python train.py --num_hidden_layers=16 --hidden_size=96 --num_key_value_heads=3 --head_dim=32 --rope_fraction=0.5 --init_std_up=0.0618 --optimizer="adamw" --beta1=0.9 --warmup_steps=402 --final_lr_fraction=0.1 --train_tokens=140000000 --max_steps=8545
Each number is 50 + 10 x the weight over its row's rms, rounded and kept within 0 to 99. Layers, rows and columns count from 0. The size before them is the row's rms in percent of the matrix's.

# layer 7 attention query, 96x96, rms 0.196, rows 93-95, columns 0-95
129:62 62 34 51 51 30 56 43 71 55 45 49 42 67 56 59 48 53 55 35 51 76 65 52 40 42 48 62 66 51 48 65 48 43 54 49 48 46 51 63 55 36 42 50 45 57 55 51 46 43 27 52 51 49 61 40 58 47 51 42 62 64 47 52 32 47 28 68 61 61 61 52 58 43 53 48 47 56 55 49 49 63 55 55 47 60 53 39 52 38 38 20 65 51 47 59
099:47 77 49 47 48 36 51 45 44 58 41 48 57 47 52 49 47 48 46 40 54 50 56 41 51 52 51 52 35 42 62 63 45 62 50 62 73 51 62 38 47 37 62 57 47 34 75 43 45 58 52 46 54 42 58 48 43 53 35 29 43 50 62 60 53 46 37 44 63 58 51 59 56 60 53 41 30 53 64 42 34 63 54 47 55 52 61 48 59 41 54 32 71 44 25 40
110:48 53 48 51 63 65 34 70 43 33 66 52 46 47 45 55 52 45 38 50 58 24 47 31 57 60 61 66 50 39 52 43 49 49 53 46 38 48 39 50 48 64 49 44 63 51 37 47 48 50 60 49 41 70 45 40 63 36 75 49 60 33 64 36 46 39 71 39 61 49 56 45 67 57 41 60 36 61 50 52 65 50 47 53 45 58 47 51 57 36 43 59 45 40 49 44
# layer 7 attention key, 96x96, rms 0.193, rows 93-95, columns 0-95
109:42 60 60 34 42 35 42 57 78 53 60 53 55 46 62 39 58 57 45 52 49 50 70 45 41 55 47 38 49 62 46 55 47 47 57 51 39 59 60 35 63 54 36 62 60 52 62 64 43 50 48 56 43 53 45 45 52 63 35 52 59 55 58 46 29 43 51 41 65 67 54 41 29 54 75 65 43 36 47 47 35 61 56 56 46 61 39 57 50 38 34 46 47 46 39 44
094:40 54 39 44 44 62 62 63 59 62 46 53 48 48 65 48 41 49 36 52 60 35 38 47 26 35 51 50 65 33 37 51 35 43 32 44 40 42 50 43 34 56 46 55 46 50 56 62 34 47 56 48 54 56 52 48 54 53 45 53 30 43 39 53 61 42 71 56 70 41 70 62 42 51 47 43 49 54 57 53 47 43 63 66 45 42 47 28 46 44 39 38 50 44 30 43
074:55 52 74 60 50 84 54 44 28 42 31 42 48 61 54 56 55 49 59 60 46 48 59 61 52 44 50 47 50 45 41 43 47 48 29 38 58 55 72 47 50 52 46 67 58 40 51 39 44 53 62 44 53 26 65 69 53 57 52 33 61 41 57 38 49 65 48 45 43 41 68 41 62 42 42 45 48 49 49 52 37 50 55 48 62 54 56 48 51 32 56 45 45 44 61 55
# layer 7 attention value, 96x96, rms 0.176, rows 64-77, columns 0-95
095:54 40 46 50 53 45 35 58 45 43 59 46 43 48 63 24 56 55 64 66 45 43 66 37 52 41 64 48 58 37 49 53 51 47 58 36 47 64 40 56 70 51 43 42 56 26 39 64 52 50 67 59 61 67 44 52 45 43 23 54 64 49 43 39 52 44 51 59 40 52 41 43 48 61 65 56 46 46 41 48 55 45 43 27 51 64 54 51 61 57 51 66 58 38 44 44
118:33 52 62 51 52 76 51 49 45 51 40 37 61 52 38 42 47 46 50 42 32 42 53 54 84 32 48 46 52 58 48 56 54 55 52 46 48 48 56 48 50 30 62 46 70 46 55 38 41 47 38 47 43 35 61 50 51 46 62 48 27 51 53 44 64 43 41 59 46 60 59 48 41 32 36 45 58 54 45 53 46 48 61 52 46 38 51 51 42 51 46 50 57 61 78 30
096:56 44 43 45 60 32 44 46 67 36 42 49 57 53 63 16 58 57 60 41 45 51 72 56 47 49 45 41 43 34 40 49 37 53 40 50 52 45 42 45 53 38 71 41 35 38 54 63 59 55 55 64 54 67 51 51 44 45 32 39 60 29 53 37 43 49 47 54 50 36 48 47 57 44 66 43 59 51 42 48 38 39 53 31 44 48 48 44 53 33 52 45 47 63 43 55
112:21 51 53 40 64 63 57 34 60 45 34 48 51 50 42 50 51 50 38 36 48 44 32 51 58 56 37 50 22 39 52 73 48 62 30 57 57 37 68 29 34 37 43 60 37 43 44 51 52 55 65 47 39 46 48 53 55 67 48 50 60 38 40 52 48 62 55 42 54 42 58 51 50 50 32 50 41 71 48 48 57 59 46 54 52 52 39 55 52 48 51 50 51 41 56 49
091:26 54 49 19 56 65 52 55 47 56 47 43 60 50 50 51 50 40 47 41 30 45 50 55 72 36 48 50 61 34 51 45 69 56 49 38 60 55 57 50 62 36 67 29 46 50 46 51 51 53 50 55 47 52 55 48 50 43 40 61 44 46 58 58 57 76 33 51 42 67 59 60 45 34 52 50 52 44 57 47 63 63 57 42 31 45 50 50 59 53 44 61 58 62 62 61
103:68 49 57 46 71 53 52 52 52 40 38 50 36 60 58 42 46 58 50 48 53 41 37 43 71 43 32 58 46 52 30 60 41 46 66 55 57 56 46 49 47 35 58 46 64 16 55 65 70 46 45 37 43 70 36 39 48 54 51 50 54 56 60 50 60 51 58 41 57 54 51 43 57 67 52 58 48 57 68 48 43 51 39 51 68 52 53 52 48 41 62 62 50 35 59 43
102:56 53 52 66 54 50 45 47 39 39 44 53 65 66 44 46 46 54 47 29 75 48 45 51 42 39 52 57 50 46 38 71 62 52 43 49 44 44 64 58 43 44 47 54 69 40 70 42 33 34 45 59 61 49 58 61 48 64 73 46 40 40 49 38 59 40 41 65 53 46 54 56 57 51 38 47 59 66 50 54 37 51 67 51 53 41 54 56 35 38 66 38 45 54 33 42
124:24 46 61 34 36 66 53 49 48 61 50 38 63 47 24 61 46 35 38 48 53 48 42 47 63 52 62 42 51 51 66 70 84 59 37 56 62 44 64 37 44 58 54 50 53 64 47 39 42 55 59 52 40 49 59 49 50 49 59 55 55 61 48 55 63 61 48 54 42 55 65 60 43 52 33 42 49 48 48 55 62 49 59 63 38 44 47 48 46 62 44 55 55 55 53 37
084:47 47 54 48 54 65 44 38 43 49 64 52 60 58 46 55 44 56 38 44 46 47 60 58 36 54 48 87 67 35 48 63 76 52 51 59 22 58 40 42 48 43 51 60 45 46 51 34 38 39 45 48 65 58 69 53 51 41 44 48 46 68 69 31 57 54 52 62 52 46 59 54 61 51 51 32 51 60 48 56 59 55 44 40 44 48 38 46 60 52 47 42 54 54 49 52
092:41 62 36 57 50 44 45 45 45 51 59 47 62 61 57 59 50 46 62 59 54 66 41 57 41 54 57 44 45 43 63 50 68 44 36 52 55 48 50 55 43 43 61 55 32 54 46 60 63 47 69 52 66 52 60 44 55 40 41 54 76 48 58 43 45 67 36 49 63 28 44 52 54 48 50 39 50 59 29 53 49 78 49 46 47 69 43 56 56 38 48 46 54 50 39 77
104:38 47 52 66 56 49 48 54 47 49 55 49 67 51 50 39 51 59 58 39 49 54 60 56 63 70 44 51 52 51 51 45 45 46 39 48 40 47 46 45 62 42 38 65 58 62 40 40 43 59 56 68 70 49 65 56 47 50 50 44 44 43 52 63 40 38 34 65 45 54 39 59 56 54 46 33 54 48 41 50 35 33 55 25 43 54 64 56 46 53 49 33 56 73 49 17
142:67 39 47 53 51 32 42 56 61 44 57 50 41 38 52 47 56 56 59 56 41 54 46 51 27 70 48 51 47 66 50 32 33 46 68 42 37 58 40 60 56 76 44 39 44 49 40 59 48 52 57 53 63 59 36 40 45 48 41 44 54 48 30 66 41 28 57 45 55 41 36 46 51 53 58 51 49 30 35 54 43 46 41 30 53 61 60 47 50 56 56 56 49 40 38 49
100:60 40 67 45 50 48 53 50 48 47 53 27 37 59 69 35 50 51 50 51 60 57 86 53 36 38 63 61 57 65 46 54 38 48 51 48 56 45 39 62 56 57 34 52 63 42 52 56 52 46 51 26 62 48 46 47 55 37 56 52 69 46 46 41 52 31 50 54 48 55 42 47 63 55 69 40 45 50 46 66 38 62 65 32 51 59 54 44 60 44 57 46 47 45 58 49
111:55 47 17 55 65 33 45 57 52 47 47 58 51 39 33 69 53 48 62 54 33 48 32 50 33 61 45 34 60 46 42 39 50 53 51 51 48 49 47 51 64 54 42 46 38 41 48 67 54 55 41 55 46 52 32 50 39 48 29 48 41 47 31 43 60 48 50 53 52 59 33 36 49 46 63 55 49 37 55 55 54 36 54 31 42 59 60 68 48 51 48 60 39 53 37 62
# layer 7 attention output (transposed), 96x96, rms 0.16, rows 64-77, columns 0-95
098:53 71 62 55 54 64 50 59 46 60 43 36 49 60 52 50 46 32 57 45 65 43 58 60 54 34 46 64 58 59 48 44 45 61 37 59 53 54 55 38 41 43 41 49 43 40 54 40 49 60 51 50 58 56 45 44 64 40 25 63 63 65 38 44 44 67 66 34 49 55 43 70 52 72 40 49 52 49 38 51 56 59 43 45 32 60 37 54 56 65 36 45 61 36 63 55
111:42 50 44 54 36 43 58 59 41 48 46 64 57 46 31 48 47 43 66 42 30 44 44 70 65 58 42 38 33 58 69 69 40 49 56 38 51 40 53 61 43 55 63 45 43 41 63 53 38 74 58 41 41 31 66 41 45 58 42 71 60 55 55 49 57 55 54 53 59 46 56 46 36 45 45 48 39 35 44 43 45 40 50 44 44 44 59 39 42 64 64 51 55 53 60 44
096:54 50 46 53 34 47 35 72 62 51 48 49 56 39 55 61 56 41 34 63 47 62 55 47 46 45 50 46 57 45 65 33 39 57 51 56 61 46 59 51 29 52 51 48 57 58 46 33 38 48 35 60 45 47 21 47 56 44 54 44 52 40 48 52 49 42 39 56 57 73 48 67 66 65 51 54 57 53 64 48 42 52 47 56 52 61 34 53 43 35 44 29 55 30 70 48
097:43 41 51 44 52 56 48 37 41 47 59 60 40 47 38 52 44 47 49 69 22 52 47 72 41 69 36 56 40 52 60 56 55 53 34 59 47 58 48 44 45 53 51 55 70 41 48 46 57 51 47 68 43 40 52 63 47 40 51 60 71 47 32 61 58 57 39 37 39 61 46 55 41 26 59 58 49 67 57 54 31 48 41 53 55 43 57 51 58 52 61 60 49 39 40 36
114:52 47 57 46 73 39 48 43 32 66 47 41 54 49 62 38 56 49 51 54 52 32 55 69 61 50 41 42 45 43 55 46 42 65 57 75 52 44 55 61 47 57 60 50 42 45 48 58 48 55 63 45 31 37 53 63 43 36 35 45 28 41 47 60 48 64 57 66 42 46 45 71 49 71 56 60 41 49 44 56 52 49 53 46 39 52 43 55 56 71 54 59 45 29 52 59
107:32 36 71 50 45 46 43 71 53 57 49 62 38 54 32 54 41 47 61 33 50 46 52 47 50 43 49 26 53 48 38 44 29 49 43 36 36 57 35 39 51 48 51 30 57 25 50 61 43 34 45 47 53 56 41 38 46 58 42 60 39 60 32 36 48 55 47 55 69 43 64 58 58 42 40 51 51 41 37 41 41 44 62 47 54 40 41 48 56 41 53 51 48 53 59 50
092:56 58 27 62 60 42 62 58 73 44 51 54 55 45 50 44 59 56 60 55 42 44 50 53 34 52 53 54 58 64 49 51 45 33 56 45 53 37 57 43 43 40 49 37 58 46 63 59 48 77 27 47 34 50 56 50 51 63 57 52 70 46 62 48 63 54 50 41 42 41 48 46 46 37 36 56 43 36 59 44 40 41 48 65 42 43 43 43 24 48 59 32 37 53 41 55
110:39 57 60 54 53 63 44 37 47 41 61 50 54 40 38 48 55 52 56 69 33 27 49 55 54 67 59 59 36 54 58 57 64 42 50 55 52 48 56 45 51 58 63 53 45 52 58 53 57 70 52 57 46 41 63 59 55 43 47 55 47 54 58 58 48 53 62 32 35 60 50 45 33 33 56 60 57 56 54 47 43 56 52 49 40 41 59 50 68 69 73 66 63 63 24 47
097:67 41 45 39 54 43 48 46 51 50 46 53 59 67 59 53 61 55 46 50 50 40 41 58 50 44 36 72 42 60 43 57 55 54 38 54 56 59 41 45 38 26 55 53 46 49 38 42 44 66 34 43 54 58 59 56 32 61 45 57 58 36 39 80 51 53 37 40 48 45 49 46 28 47 61 43 48 68 46 52 53 48 41 55 29 43 44 57 50 38 63 68 45 31 43 57
095:75 55 46 49 52 49 50 44 28 33 83 46 46 67 63 51 58 42 53 49 43 55 54 44 36 52 50 54 46 40 50 40 49 31 45 46 59 49 60 52 37 54 40 69 42 36 50 50 54 52 52 68 37 53 53 69 56 47 47 68 65 60 46 55 42 52 40 39 47 70 41 66 38 36 42 39 63 55 59 56 53 43 50 54 37 55 50 64 44 56 47 41 46 35 46 46
082:35 69 45 55 34 46 45 64 46 61 36 36 57 51 60 61 50 59 52 32 72 59 41 33 61 28 52 67 43 52 43 35 53 39 34 53 63 56 51 54 45 50 49 52 61 51 57 54 31 59 47 52 46 42 39 56 58 50 49 56 62 34 46 67 54 35 50 44 56 40 54 44 66 68 41 41 53 51 56 64 54 41 39 43 36 46 41 60 58 36 49 41 42 55 47 33
107:44 45 44 49 39 53 46 70 42 55 49 39 59 41 60 53 39 36 47 42 69 58 46 20 55 36 58 52 66 51 39 32 48 58 45 47 35 55 44 44 40 56 59 46 34 53 61 39 59 29 54 52 74 48 36 37 68 53 50 45 46 59 44 39 43 37 52 41 56 47 44 49 54 73 61 37 53 38 59 44 45 66 43 43 49 53 40 55 65 43 45 50 45 45 59 54
104:58 54 44 48 45 48 46 54 47 60 42 47 60 49 64 57 49 58 54 22 34 53 65 51 58 52 55 60 56 44 59 65 43 58 54 60 56 76 49 60 46 36 55 34 45 27 49 51 47 45 41 38 61 50 52 34 52 51 36 69 42 49 65 50 58 69 43 41 63 57 48 48 31 60 49 57 53 53 56 57 47 29 53 51 58 54 45 29 43 40 59 33 45 48 61 32
106:36 61 53 54 49 47 46 57 51 45 42 49 39 40 59 58 49 57 63 43 78 66 48 31 36 58 59 43 62 52 31 46 37 50 50 48 21 34 57 37 45 52 40 44 45 34 48 35 41 55 65 37 45 51 38 46 54 44 51 38 45 50 45 47 41 33 59 52 46 61 53 57 71 70 50 57 56 46 48 51 51 61 40 56 36 68 37 56 48 61 49 59 47 52 63 41